{
  "n_layer": 15,
  "head_dim": 64,
  "positions": "rope",
  "beta2": 0.98,
  "warmup_steps": 200,
  "doc_mask": true,
  "train_tokens": 390500000,
  "dataset": "wikipedia_en"
}
Each number is 128 + 32 x the weight over its row's rms, rounded and kept within 0 to 255. Layers, rows and columns count from 0. The size above them is the row's rms in percent of the matrix's.

# layer 11 attention output (transposed), 192x192, rms 0.205, rows 54-62,118-126,182-190, columns 0-191
size [ 83  81  86  75  86  84  91  90  87 125 132 130 138 129 129 128 134 127  72  85  63  82  77  70  72  73  70]
[[ 97 141 158 158  70 153 150 121 169 174 124 182 185  98 124 146 132 135 124 123 142 102  99  91 114  84 139 168 176 223 163 142 171  99 157 132 103  85 105 132  85 104  88 122  96 152 113 117 131 177 131 135 116 171  93 127 196  94 105 151 126 181 157 103  79 183 141 120 155 173 162 164 114 128  89 158 103 117 144 117 122 111 148 105 113 147 113 191 132 138 117 139 175 185 109 144 127 196 102 179 150 119 112  91 130 128 133 143 205 167 118 110 137  94 135 116 133 155 100 123 171 128 179 119 139 132  73  96 137  92 113 208  67 137 137 131 103  70 112 152  97 163  91 129 137 128 113 126 123 102 103 121 156  78  98 162 107 169 128 229  89 149 111 156 101 130 164 130 104 141 150 129 160 140 138 142 164  93  42 102 149  85 169 113 154 141  82 136 122 175 176  81]
 [177 100 163 111 133 139 147 140 129 125 153 137  64 114 153  84 113 108 175 101 117 146 116 122  60 112 156 195 129  97  65 117  81 119 173  91  78 159 137 120 149  67  84  72 136 161 154 106 153 112 152 125 141 138  72 117 168 173 214 129 111 103 144  90 127  96 142 111 141 168 112 135 128 115 139 142 135 109 141  99 118 105  96  59 139 139 121 151 147 115  88 142 166 203 187 138 152 120 144 146  81 145 130 126 117 188 104 168 111 135 130 146 174 121 162 112 123 107 114 181 168 133 118 157  83 161 131 118 112 180 140  88 140 145 209  63 178 187 118 100 139  96 156 116 121  79  77 110 149  76 181 127 147 111 146 167 119  99 144 132 138 113 153 108 185 106 128 122 140 141  82 115 186 101 190  99 120 106 104 170 130 170 110  78 135  64 158 111 117 111 136  50]
 [ 80 142 156 172 101 138 114 114 162  69  83 162 119 129 123 166 137  28 133  95 130 139 169 128 123  67 126  89 105  95 141 112 142 119 153 144 120 117 173 135 145 124 141 170 130 199  66 162 144  97 120 162 156 155 182 129 119 130  79 179 124 154 164 149 138 147 114 132  97 147 161 150  91 113 129 196 139 151  83 126 122 130 124 186 134  75 138  72 120 100 130 106  93 115 144 128 119 159  98 210 118  78 161  96 102  87  88 138  76  59 155 133 100 158 113 122  80 129 149 112 131 181 171 148 112 109 161 113 120 100 151 124 125 123  99 119 154 116 172 146 116  97 102 140 110 153 164 107 117 144 118 127 121 141 130 129 123  92  93 172 148  62  60 110 165 164 179 158 178 172 142  99  99 115  42 166 125 138 134 123 127  72 121 181 128 148 181  26 144 154 154 127]
 [149 129  85 135 183 168 165 158 148 141 122 169 163 118 112 111 129 134 105 119 106 102 121  75 127 104 154 147 131 119 101 119 155  65 124 145 150 120  70 196 130 133 162 107  80  92 166 133  91 147 114 184 150 155 151  91  83 137 124 141 141 217 138  85 140 185 155 152 142  95 101  82 134 106 128 100 105 147 106  96  64 152  79 103 185 111  86  76 133 112 193 112 188 187 116 149 104  58 180 161 126  76 108 146 105 137 100 172 107 166 136 151 155 141  88 133 134 159  98  95  97 141 163 147 140 119 134 165  64  94  83 146 157 101 160  86 137 142  79 135 118 148  86 120 113 107 142 118 143  66 199 105 115 106 116 102  85 166 114 135 192 133 150  84  72 151 133 116 136 147 132 122 132 120 137 124 148  82 222 125 135  95 132  91 142 126  95  71 134 120 173 170]
 [ 88 120  64 115 100 119 118  89 129 119 108 123 159 184  61 123 145 154 121 179 210 151  93 166 124 190 107 153 123 141 122 143  92 114 101 123 126  99  81 108 103  98  93 106  66 125 148 161 163 122 156  90 152 147  79 148 145  93  92 195 128  92 115 150 149 126 140 151 100 130  90 102 124 115 105 176  98 173 136 177 113 103 125 101 152  92 147 145 136 139 183 103 156 118 170 145 106 166 120 103 160 119 134 193 141 190  91 144  85 137  94 101 163 111 129 116 127 146 137  72 137 130 153  91 109 155  84 132  85 131  93 131 120 198 150 175 117 179 128 129 150  55  85 141  87 120 117 141 136 130 173 165  94 160 111 119  70 195 137 124 106  72  81 139 105 143 157 102 164  58 163 165 123 129 123 136 204 157  95  86 114 118 133  97 163 134 129  57  88  59 116 152]
 [112 117 161 156 121 197 136 141 157 122 103 135  65 127 149 124 115 116 158 164 126  91  69 102 117 141  80 143 149 121 139 115 176 137 153  90 129 158 149 145 154 174 132 111 122 155 125 122 147 156 118  92  93 116  67 138 138  78 110  81 146 196 120 125 150  83 122 182  72 110 144 227 172 115 108 117 109 155 152 130 126 147 153 143 130 121  95 102 119 123 108  95 100 182 160 144 148  87 156 110 131 179 141 122 101 154 124 107 117 123 105 147 156 172 180 128 136 151 137 171 120 120 134  90  79 134  78 140 105  88 111 165 192 161 145  97 189 111 136 118 171  52 177 103 148  66 119  47 190 139 189 142  92 142 141 110 129 170 172 143 140 113 103  85 126 153 152 105  58 130 127 127 141 208 137 165 102 131 179  87 140 124  86 189 103 174 182 100 160 144  91 125]
 [115 206  93 120 149 164 126 124 133 150 127 163 146 132  98 129 105 128 188 100  71 117 108  97 131 237 123  75 110  18 144 133 130  98 161 169 126 157 138 143 131 111 170 132  79 120 116  75 115  90 149 133 137 123 130 106 135  76 139 129 120  87 172 123 145 148  75 160 154 115 139 108 150 124  62 162 118 155 146 138  79 124 145 105 123  75  99 122 135 138 125 101 139 143 159 119  84 119 162  95 144 172 114 113 122 157 123 112 144 118 131 197 115 106 185 176 161  99 135 156 134 126 104 165 179 103 148 148 100 171 117  95  96 142 169 167 141 148 201 137 158 154 117 143 157  86  90 139 149 129 182 118 101  71 137  78 117 142 137 132 145 183 126 104 130 203 217 131 103 169 114 134 166 101 158  79  99 164 139 156 107 136 126 165 108 170 117  27 122 102 103 147]
 [134 106 154 146 114 118 125 116 136 158  65 148 124 174 149 160 101  89  93 148 120 136 136 145 132 111 113 120 113 126 116  96  70 176  74 134 121 120  93 149 149 164 145 125 142 119 139 138 114 177 123 167 164 122 146 130  49 112  58 155 119 102 103 142  93  77  73 119  95  91 120 142  39 151 148 142 183 129 137 106  97 150  84 132 201 139 148  65 100 159 148 102 130 120 149 139 104 155 122  95 141 171 129 108 145  97  70 126 115 112 145 175 107 142 124 119 143 155 207 153 135 142 102 119 116 147 129 157 132 123  80 115 137 177 127 107 157 142 101 111  44  78  97  96 129 114  86 112 157  77 104 107 139 108 115  69 106 141 123 160 100  65  41 118 164 173  95 114 237 115 146 125 127 145 143 172 184 179 142 201  95 103 135 127 137 156  81 118 109 126 121 192]
 [162 118 208 132 129 127 132  84  95 104 128 116 139 164 126  85 102 108 153  97 113 147 100 175 127 148 186 112 114  96 190  95 119 140 169 124 135 121 156 138 164  96 135 119 129  87  70 127 108 182 107 164  79 158 112 161 154 162 116 145 150 134 193 129  99 126 142 140 111 106 120  82 103 106 128 130 157 136 144 127 112 119 171 184 143 144  74 149 107 152 138 155 194 214  65 165 105 135  75 101 115 110 131  89  78 112  58 152 129 114 126 138 156  91  52 117 126 107 102 200 102  95 115 112 116 117 154 166 140 119 112 152 166 105 105 128 148 158 157 123 101 140  52 143 143 159  57  77 102 157 139 128  59 125 145 138 117  90 149 133 130 137 122  91 102 139 120  88 151 127  60 196 169 121 120  94  95 118 118  45 127  94 157  94 125 187 182 156 170  82 117 153]
 [137 162 161 181 117 124 116 114 177 162 135 165 131 102 153 201 100 121  87 140 167 112  95  82  72 109 105 125 133 170 146 120 166  79 168 130  94  86 114 141 132 103 139 133 123 174 119  70 151 192 104 148  97 167 106  99 154 128  86 137 146 161 112  62 103 137 116 105 157 179 140 148 120 128 110 150 179  90 117 160 116  94 142 120 174 170 124 124 108 162 111 167 185 143  99 167 109 162 118 131  97 155 112 164 134 165 121 151 193 135 134 143 118 143 102 163 155 134  90  68 169 102 154  85 129 125 111 150 125  68 107 142 101 149 152 116 106  71 192 163 101 133 126  90 148  81 100 137 151 142 121  94 161 109 169 174 126 203 116 188  91 161  85 195 110 106 193 160 126 114 111 130 161  82 144 178 136 124  66 148 156 127 161 101  90 135  64 118  86 188 185  93]
 [187 112 155 118 148 145  86 147  97 142 136 120  76 101 128 102  83 121 139  96  95 114 140 113 101 127 156 149 169 167  93  88 111 103 180 127 152 129 146 120 169  72  66  84 139 227 126  88 160 196 148 125 122 177 130  98 169 150 180 142 128 107 120 103 156 124 124 108 138 135 142 135  99 135 170 125 130 144 107 113 139 173  64 109 152 127 104 134 176 113  86 192 131 164 133 136 151 113  93 120  63 119 178 197 159 187 111 182  80  73 157 108 139 158 153 138 175 127 139 103 154 144 148 136 132 138 110 129 101 145 126 157  99 127 153  62 120 191 112  95 149  86  80 119 146 111  98 170 112  72 188 112 186 177 173 124 103  66 185 139 138 132 118  96 192 113 104 132 125 135 101  79 123 117 156  87 185 104 123 160 160 163 142  91 152 129 154 101 161 113 158  76]
 [125 132 118 170 119 170 113  70 115  95 154 159 120 151 138 117 151  51 139  90 111  97 154  94  99  92 154  67 129  76 123 133 187 133 157 147  95  87 143 130 125 165 122 119 112 204  66 185 159  82  77 190 181 129 158 145 102 184 135 160 139  94 100 138 158 182 170 119 123 149 179  97 144 119 101 159 133 176 140 132 129 113 182 149 118  97  93  89 107  93 121 155  73 103 158  81 129 183 153 168  85  96 153 110  86 106 106 134 103  84 118  99 114 135 113  82 164 151 165 111 122 178 136 124  84 115 173  97 110 124 146 170 130 122 112 128 141 157 149 167  98  92 131  78 124 146 145 112 105 159 126 103 144 154 124 162  92 149  88 133 118 126 135 134 172 158 141 163 156 131  86 160 121  91  73 123  77  97 178 151 111 102  90 170 106 101 187  34 182 147 155  74]
 [126 138  95 115 186 114 125 189 114 115  95 121 140  83 163 109 165  90 182 116 140  88  87  81 164 132 159 107 104 138  93  86 148 112 105 123 112 118 135 154 127 132 113  57  99 103 164  99  84  86 132 138 138 139 129 140 108 163 105 135  96 180 152  97 109 158 145 156 141  84  96 141 100  96 147 162 160 129  86  89 122 209 112 113 152 122 110  96 166  99 198 155 189 168 132 200 100  52 180 159 140  86  80 128 133 139 134 140 126 136  82 156  91 164 110 207 130 118 152 132 130 132 126 155 159 165 185 148  72  43  99 128 134 100 156 130  90 109 161 109 151 163 126 131 126 120 175 166  82 111 155 157  85 156 124 165  68 150 110  77 174  68 168 114  70 161 128 151 104 145 150 133  91  85  76 138 142 141 186 123 133 135 133 163 124 127  83 100 114 168 107 115]
 [115 140 113  87 143 139 126  96  94 142 113  80 131 164 100 143 100 150  80 136 190 130 133 171  96 212 139 129 109 176 119 179  91 160 119 129 144  70 153  92 123 102  83  75  94 111 145 181 161 122 162 124 157 175 153 137 130 114 118 232  86 125 155 118 177 134  82  92 103  94 116  65 134  98  99 166  96 179  79 111 189 121 111 141 131 107 137 122 126 148 162 119 143  96 109 142 122 170  94 111 155  33 125 175 158 198 135 104 108  74 122 103 158 109 105 129 106 136 127 130 161 171 129 115 143 178  72 114 137 123 120 113 122 178 147 124 110 169 128 108 158  53 175 113 108 137 163 106 105 151 157 145 134 127 103  88  89 162 116  90 111 107  77 147 120 154 171 129 104  65 186 105 134  90 116 130 166  84 130  88 102 108 184 153  81 146 149 120  99  84 158 160]
 [ 91 154 118  95 138 126 142 128 151 157 147 124  99 121  72 158 131 148 113 151 136  88  94 115 147 133  92 166 150 111 107  67 152 109 138  74 100 139 132  77 145 163  79 130 141 184 120 165 118 163 155 135  89 139 121 135 155  74 178  79 151 213  71 105 129 114 112  93  70  86 157 171 143 174 161 115 128 169 133  96 102 159 133 146 147 120 141  85 115 120 185 135 148 168 150 133 157  65 115 114 125 153 143 112  81 122 132 115  89 120  86 112 133 136 119 115 144 106 176 161  90 102 123  77   8 151 103 154 135 106 119 168 195 150 141 117 131 117  93 131 170  70 115 101 144  35 152  86 116 134 161 105  74  98 121 122 178 131 150 137 190 143 101  92 112 140 172 114  37 123 139  87 117 173 141 171  72 154 112 144 156 108 104 177 128 173 117 160 104 133 141 130]
 [127 118 164  81 150 145  77 102 166 205 111 133 115  73  89  43 111 148 148  82  89 151 129 130 125 159 120 140  86  34 116 124 137 118 115 100 132 148 137 120 100  91 139 129  69 110  81  42 143 127 144 154 205  92 136 137 148 122 155 158  75  81 154 128 118 119  88 150 174 158 174 126 104 139  96 163 107 176 134 201  64 132 157  89 160 114 126 135 145 192 142 115 125 117 120 117  89 110 167  68 123 125 135 135 105 146 123 108 154 154  71 162 117  78 178 154 145 130 146 140 131 178 149 131 151 104 130 142 156 135 143  98 127 116 131 111 136 149 161 149 189 156 114  80 146  90  66 134 171  81 144 142  83  52 100 150 128 118 106 144 147 149 176 137 117 139 146 115  90  90 104 177 169 180 132 129  91  77 139 134 119 128 106 159  74 162 129 135 174  95 108 184]
 [124 125 148 155 151  92 152 114 125 172 147  97  88 156 112 197 115 115 117 103  85 154 126 109 129 151 110 181  99 119 114  91  53 172 114 163  90 155 104 123 106 133 152 172 124 123 133 126 118 164  95 140 199 116 141 131 118 159  68 118  96  84 136 143  86 116 109 109 105 113 116 128 137 163 110 123 166 128 107 171 164 194  63 122 153 181 134 126  86 165 128 156 166 166 155 152 128 139 130  92 175 154 120  99 174 107  92  87 159 146 161 166  96 137 160 114 145 139 156 176 109 175 137 137 114  66 105 132 107 105 155 118 141  78 134 111 132 123 123  97  55  72  98  79 119  97 110 119 168  40 101 125 172  97 122 112 142 148  82 129  59  74 110 105 174 101  78 163 160 134 166 114 124 107 193 153 133  87 124 192 201  87 120 121 172 157  60 118 117 141  89 180]
 [159 162 148  56 137 101 112 105 115 120 138 136 131 206 148 136 153 122 144  86 190 112 144 202 124 150 161 108 118 154 151 111 143 122 195 105 138 117 105 145 190 135  86 106 120 130 103 117 135 174 109 163  82 145 155  84 189 103  64 135 162 128 159 195 123 142  81 100 125  82  80  73  82 126 133 171 158 118 139 134 126 144 166 181 116 169 109 142 100 155 168 169 149 155  30 104 116 154  71 121  58  89 152 125 102 126  91  97 164  89 131 123 142 116 109 153 137 122 181 148 175  93 128 115 127 107 153 128 131 133  84 127 183 112 123 135 118 127 127  95 118 103 108 150 124 131 112 110 159 201 174 109  95  88 133  99 115  77 137 133 101 112  96  98  68 147  96  75 127 139  56 128 168  70 143  97 141 153 129  51 169  89 137 142 102 147 165 145 144 112  91 162]
 [128 132 111 102  61 124  84 121 111  61 192 121  48 131 127  90 160 158 166 157  94 149 127 165 149  95 174 142 174  21 158 126  96 127  78 114 149 123 148  96 140 161 141 107 152 136 124 101 127  70 137 128 100  87 146 146 135  95 156 132 117 131  76 157 179 104 132 106 121  57 110 119  97 172 132 126  92 173 132 114 130 134  96 130  96 102 139 131  91 111 126 121 123 108 119  70 145 127 165 147 132 102 150 215 154 100 135 127 117 149 127  89 120 160 168 132 110 139  83 103 142 113 176 178 133 127 139  73 127  91 170 135 155  97 151 146 173 109 117 115 103  97 171 154 153 127 149 177 169  84 148 132  53 146 166  93 130 120 171 118 151 117 164  95  99  57 100  81 152 124 150 108  50 128 123  94  73 169 174  96 113 146  74  83  75 141 126 145  72 142 141 168]
 [165 148 132 155 149 106 152 140  43 139 110 117  73 110 129 105 107  63  89 133 137 182  88 108 100 137 125  65 166 175  90 110 134 193 123 158 124 170 130 172  79 149 132 140 113  93 147 121 112 174 140 143 185 142 125 155  82  91 117 153  89 167 145  83 102  82  87 131 124 148 163 108 141 155 181 115 125 170 153  92 157 141 135 165 140 103 159  98  86  50 156 109 114 133 129 186 147 195 156 189 187  82 149  98 156 115 120  95 147 109 109 125 113 126 111  57 118 175 122 197 131 132  68 106 163 121 116  85 161  60 162 144 141 130  64 126 128  94 152  66 135 156 130 154 118 158 101 125 122 138 117 189  97 131 144 186 124 148 126 121 148 163 177 107 162 134 132 136 187 164 151 132 143 157 109 162 133  99 116 100  99 123 140 117  56 119 137 153 123 185 108 179]
 [102 122 149 105 162 116  93 142 115 177 139 117 148 139 110  77 100 164 132 114 123 122 111 105 134 128 176 142 128 180 125  99 154 145  81 111 111 173 217  45 124 148 127 115 133  83 163 117  73 177 131  94 148 156 115 149  78  76 118 152 109 150  90 157  70 108 135 115  93 124 111 138 161  78 150  82 169 119 137 122  87 173 135 111 180 128 124 118  83  77 133 112 129  65 160 126 112 108 146 129 137 111 170 161 173 115 111 110 155 159 171 119 126 106  84 121 132 133 180 188 153 139 136 122 120 111 140 116 157 125  43 186  62 166  86 134 169 125 147 140 105 118 161 134 134 123  52  72 185 107  39 191 124 121 153  85 107 163 101 118 154 102 147  84 182 174 110 153 123  79 138  98 132 124  99 147 166 183 110 129 105 198 118 105 126  83 148 126 150 132 124 184]
 [123 114  92 140 106 124  62 137 161  26 152 139 133 133  96 141 121 119  99 134 162 150  86 119 132 161  98  60  79 167 201 146 141 131 144 140 133 153 145  90 126 130 154 136 155 140  72 116 102 150 148  73  99 140  96 197 139 121 166  96  77 153 149 176 136  99 130 136 128 174 116 120 144 146 136  78 104 101 192 105 132 186 114 155 115 144 133 132 137 140 136 100 122  92 142 110 152 128 173  54  89 128 139 176 156 106 152 126 155 117 119  92 143 156 153 109 124 124 106 131 103 116 104 134 131  38 133 114 121 166 110 152 169 108 189 130 149 159 112 155 142  86 162  73 150 126  52 124 153 174 110 111 107 139  83 133 114 136 166 181 135 109 169 207 221 121 135 121 127 128  78 121 123 106 172 151 123 137 167 163 141  75 174  86 152 111 113 107 218 153 134  75]
 [129  73 126 114 172 103 132 181 152 190 169 147 105 109 134 144 152  64 148 128  85 145 164 142 125  82 137 145 136 199 119  95 180 160 109  66  98 130 121 135 132  84 149 113 139 105 174 112 108 106  95 143  65  69 146  90  93  99  88 166 132 119  21 115  98 109 125  81 158 189 102 168 133 142 144 126 142 161  54 138  89 174 124  92  94 101 172 115 129 140 147 136  42 115 132 170 139  92 131 126 119 103 136 164  96  98 175 149 107 129 110 124 149 101 102 115 170 124 182 127 110 164 117 139  78 107 200 104 146 129 114 139  50  75  67 120 126 154 111  99 133 140 120 130  98  92 111 125  95 128 159  93 163  84 110 121 139 101  92 118 137 120 107 133 140  91 128  88 134 163 133 135 129 155 122 149 192 175 168 149 156 153 118 166 143 180  87 143 134 134 180 199]
 [ 94 131  94 117 109 135 178 118 155  15 144  94 171  92 149 158 177 112  77  91 138 136 122 102 102  77 131 152 129 108 130 129 103  84 160 149 232  97 156 140 107 109 121 127 155 102 126 109  59  71 141 113 222 129 129 106 109 141 151  44 128  59  92 155  94 100 163 149 114 116  93 147 122 136 108 190  88 118 140 212 128 162  75 153 140 136 163 146 116 151 102 125 146 105 120 111 128 117  99 102 147 162 126 169 132 130 101 150 101  81 149 100 110  80  87 173 141 165 124  62 153 148 135  72 148 140 133 156 127 144 148 111 141  62  99 118  61 151 120 157  95 117 125  85 157 135 152 185 152 129 140 175  92 114 127 121 140  70 107 133 116  75  85 139 132 158 110  94 119 137 116 134 140  60 106 145 155 176 170 152  98 120 122  87 116 141 129 133 143  90 112 136]
 [159 109 107 111 112 140 104 170 123  91 142 102 187 159  96 110  95 210  71 190 138 129  46 145 130 124 122 189 121 105 156 182 129 162 104 166 130  57  90 197 104 149 150 149 171 153 118 124 101 102  98 141 107  92 118 103 142 160 146 105 167 142 163 125 163 120 169  94 105 132 116 137 115 118 205 108 217 103  91 124 102  87 131 150 119 124 139 110 151 114 136 109  93  94 151 134 147 132 176 189 155 157 161 116 133  86 100 121 128 150 185 127 136 152 147 161 148 155 161 137 159  89 111 110  73 130 140 110 129 132 175 127 153 123  97 162 143 118  73 111 128  76  91  94  65 141 107 201 129 113 101 100 115 129  92 142 153 118 156 130  93  99 131 126 112  56 104 100 146 158 129 139 112 118 157 146 126 186 189  94 188 138  99 110 124  61 124 145 124 132  79  35]
 [112 142 133  88 107 109 107 146 155  93 184  70 142  66 169  94 183 142 173 109 120 104 118 157 149  78 142  98 169  68 149 232 154 140  75 139  85 136 183 178 155 151 120 136 145 146 104 139 120  85 139 112 122 170 144  85 134 126 134 149  86 179 142 133  65 163 138 124 142 115 188 119 109 137 136 150 116 121 136 126 110  93 145  86  96  99  88  99 133 128 101 130 102 141  88  71  94 159 154  69 133  55 145 180 141 116 140 163 169 112 123  57 115 135 158 164 148 111  94 143 161 120 117 170 159 151 123 111 175 106 160 149  95  87 104 176 114 167 132 121 163 182  70  77 141 155 155 137 135 124 115 124 140 165 148 116 121 165 218 157 189 194 134 116 119  97 147 104  94 106 131 165 149 119  90  81 135  71  92 108 103 168 136 105 110 141  86 138 169 143 150  99]
 [159 166 169 136 144 156 164 116 161  88 198 176 159 107  76 112 131 166 182 112 142 122 132 126 131 155 136 130 110  95 134 151 144  98 139 167  95 119 234 157  80 111 167 158 158 148 158 147  63 111 158 168 131 113 126 112 149 160 136  63 105 141 155 177 151 100 159 175 156 168 129  93 163  92 170 131 117 205 102 115  98  97  73 147 120 155 139 100 163 158 110 122 159 124 148 168 203 143 147  51 134 159 188 104 139 140 165  81 151 118  82 141 142 167 114 163 216 174  95 100 155 147 133 131 141 136 131 112 109 165 135 101 134 118 110 142 161 190 137 117 188 118 110 105 139 178 120 152 174 119  73 146 154 119  91 125 141 170  90 146 171 139 130 140 174 132 107 146 125 116 150 146 158 148 115 120 142  78 153  99 157 122 128 141 155  89  89  57 105 127  97  61]]
# layer 11 attention value, 64x192, rms 0.269, rows 55-63, columns 0-191
size [105  95 101  98  97  97 100  95 100]
[[129 145 116 152 128 136 131 102  82  74 139 136  56 172 119 135 114 129 162  90  97 202 189  92 117  93 197 119 192 162  75 158  88 150 141  95 110 143 121 182 100 116 144  84  95 156 166 128 152 164 167 155 138 158 142 146 172 159 167 119 117 145 155 160 157  90 120 118 111 162  79 207 128 146  83 145 100 172  58 114 180 103  85 155 148 135 161 126 102 151  86 108 136 183 138 110 163 124 177 139 115  97 147 142 155  82 121 111 100 104 115  73 151 169 103 138 139 117 132 109 216 104 143 126  82 117 120 184 119 182 109 149  54 166 127  93 114 130 135  64 160 105 135  83 121 130  86 134  96  97 133 112 150 132 176 147 116 113 129 169 115 153 115  95 147  48 135 143 173  88 157 140 120  81 144 116 118 126 165 148 107 162 115 138 140 162 118 120 197 166 179 119]
 [108 167  60 113 121 123 129 134 118 123 190 141 176 127 130 158 122  41 115  76 146 109 106 208 166 103 160  82 145 124 136  80 133  56 149 121  78 124 164 111 129 161 102 165  60 177 107 169  67 102 138 132  75 100 112 160 106 141 155 196 157 139  86 168 162 132 104 153 136 172 159 110 115  97 129 116  88 157 155 130 111 117  89  93  91  95 140 101 143  93 153 148 120 169 142  94 119 117 175 141 149 130 124 171  43  88 136  99 137 127  63 165  91  75 125 140 170 125 151  93 125 163 126 102 110 107 122 149 131 154 167 149 151  83 110 131  46 113 119 143 112 171 138  98 120  95  66 132  68 107 131 111 119 140 131 150 110  66 132 126  88  82 130  78 131 149 106 211 146 115 107 134 179 104 163 171 124 140 139 142 169 105  81 136 126 153 165 163  90 131 147 111]
 [138 106 161  88 120  82 150 148 121 123 139 115  91 147 120 132 158 150 113  88  97 100 103  93  80 137 140 165 123 108 100 116 162 107 152 175  99 220  98 107  96  98 159 112 145  92 181 146 137  69 123 101  74 137 124  87 146 140 142 149 149 112 183 169 148 145 119  95 155  83 127 112 134 181 142  82 138 120 129 117 154 105 144  97  94  51  76  68 196 100  89 143 142 177 127 185 149  83  82 151 134 115 139 110  96 132  79 131  99 117 118 159 100 192 107 166 106 106  85 129 133 129 138 141 139 118 159 183 161 133 112 136 226  91 180 137 142  83 136 163 142  71 114 144 106 149 156 118 142  73 137  21 141 135 137  82  98 115 111 174 130 124 116 141 123 122 108 145  99 196 125 141 128 112 113 148 105 158 161 135  97 105 144 115 186 113 109 130  83 201 189 106]
 [145  90  89 179 124 143 155 155  70 138 168 158 125 146 158 114 119 130 129 164 166 152 158 147 146 146 134 145 120 156 127 138 135  97  76 145 102 113 149 159 109 118  60 111  89 175 133 124 118 132 174 117 167 159 130 160  91  99 128 163  75  65 139 149 149 129 202  70  96 132  99 120  85 186 134 170  91 111  49  98 127  83 133 132  98 127 178  38  98 125 108 145 143 141  82  59 127 152 127 134  91 122 108 151  92 156 150 100 116  95 102 122 167 104 114 108 140 136 145 116 116 192 105 176 122 119 136 104 132 137 151 141 156 176 101 148 118 115 145 203  97  28 156 105  94  99  96 155  90 135 132 151 147  90 103 101 112 144 146  86  90 121 111 143 135 112 125  89 100 134 149  69  65 142  98 103 147 134 139  96  82 112 176 163  88 131  95 118  79  66  95 211]
 [ 90  87 155 122 138  67 140 169 139 135 137  77 135 104 129 159 144  97 148 178 110 120 115 112 145 134  72 165 144 101 122 139  83  92 134 116 152 158 143 141 100 171 144 110 161 186 158 113 173 113 122  91  73 147 115 153  88 133 196 144 169 154 154 146 120 147  74 162 118  71  81 140 141 105 154 182  95 205 136 139  80 145  88 151 123 120 119 126 142 109 173 123 115  80 159  77 175  42 103  98 146 182 179 119 138 131  68 137 104 161 126  87 175 126 138 109 116 181 134 119 142  59 138 118 100 143  91 125 137 141  91 151 104 125 140 123 128 152  86 177  99 156 163 139 116 102 186 139 136 136 137 159 152 153  91 150  97 113 136 146 201 162 186  69 163 190 153 148  81 148 162 134  88 113  94 141 125 148 156 159  79  91 139 170 167 164  62 135 121 111 174 177]
 [ 72 128 143 102 154  88 133  81  89 188  76 121  98 105 111 152  90 156 133 129 133 120 143  54 133 144  85 101 136  69 124 145 123 137 154 124  49  74 109 144 180 169 154  97 147 157 123 135 153 111 151  69 110 105 141 130  99 125 141 127  63 128 125 142 111 117 143 105 128 124 126  85 109 135 158 117 123 159 126 187 150 106 124  62 155 101 158 125 132  98 153 109 142 135 136 175 142 133  97  90 160 192 187 141 165 132  83  87 155 126 142 185 109 182 189 148 168  88 148  89 123 208 121 168 140 143 109 172 163 161  84 189 153  83 151  88 164 125  65 163 177  97  96 116 131  95 113 170 142  99 176 197  94 117 111 177 127 174 103 106 179 147 177 118  98 139 147 156 166 139 167 130 123 115  81 110  95 136  74 105 114 102 111  72  99 104 149 101 159 126 102 148]
 [171 161 214 184 159  82 173  68 104 144 101 181 136 143 135 123 138 137 110  98 145 179  94  97 153 139  84 107 143  98 141 158  55  72 141 131  98 149  72 146 110 117  95  76 160 106 133  50 103 160  80 152 104  71 146 143  77  92 119 109  99  53  22  67 122 104 134 102 151  71 144 129 123 117 153 155 159 150 135 150 133 155 115 169 132 152  77 119 132  72 105 194 159 120  98 123 106 157 144  89 103 141 107  90 127 121 118  40 154  87 129  78 130 131 179 163 109 115 132 116 113 164 132 125 162 103 117 120 132 117 136 118 123  96 129 118 146 164 124  78  95 114 113  86  88 167 137  87 165 116 149 135 110  77 151  91 151 175 142 115  92 125 129 124 133 116 100 141 126 108 181 139 102 156 104 133 153 125 130 151 168 133 167 155 174 196  90 157 123 126 152 110]
 [ 84 116 194 133  80  92  81 113 144 118 182 173 105 130 120 112  99 119  83 100 123 135 131 140 154 150 122 115 140 112 113 109 138  93 109 117 119 163  88 108 158 145 142 105 144 184 136 130 194 189 153  88  79 139 132 121 116  98 126 124 174 119 139 156  81 134 142 114 120 120 157  45 116 149 114 166 143 127 143 110 131 116  85 161 208 122 148 152 125 147 172 107 130 187 101 162 178 175 136  95  72  97 112 141  94 220  98 130 136  74  54 100 162  79 105 200 107 113 162 132  87 117 148 121 114 101 124  84 188 121 122 147 114 166  94 142 183  96 152 124 116 110  76 209  88  81 116 112 123  82 127 130 125 123 117 138 147 118 104 161  97 113 136 117  24 148 158 123 129 128 107 149 221  94 115 142  68 104 136 131 112 109 111 164 141 123 161 118 149 100  87 136]
 [104 104 136 128  53 120 123 106  83 219 128 151 130 137 154 109  81 136 130  99  95 133 114 154 112 192  99 170 193  98 182 169  98 156 140 112  74 118 100 116  82 121 126 157 110 170  84  63 141 141  60  69 152 128 102 128 141 167 117 121 109 122 146 115 123 150 142 111  99 138  94  90 136 174 122 148 170 126 137 115 130  97  84 179 131 134 143  97 160 121 141 144  50  96 160 105  75 172 120 166 163 178 100 153 143 146  96  74  91 143 168 127  67 144 138 155 198 126 120 149 137 146 163 122 136 176  99 118 121 163 103 133  78 128  83 102 147 137 138 158 152 155 121 181 120 164 163 118 122 163  68  76 106 113 168  91 150 172 140 142  79 132 145 106 161 143 147 121 156 135 100  54 197 137 106 128 109 155 216  82 111 118 128 126 105 169 124 124  99 128 181  90]]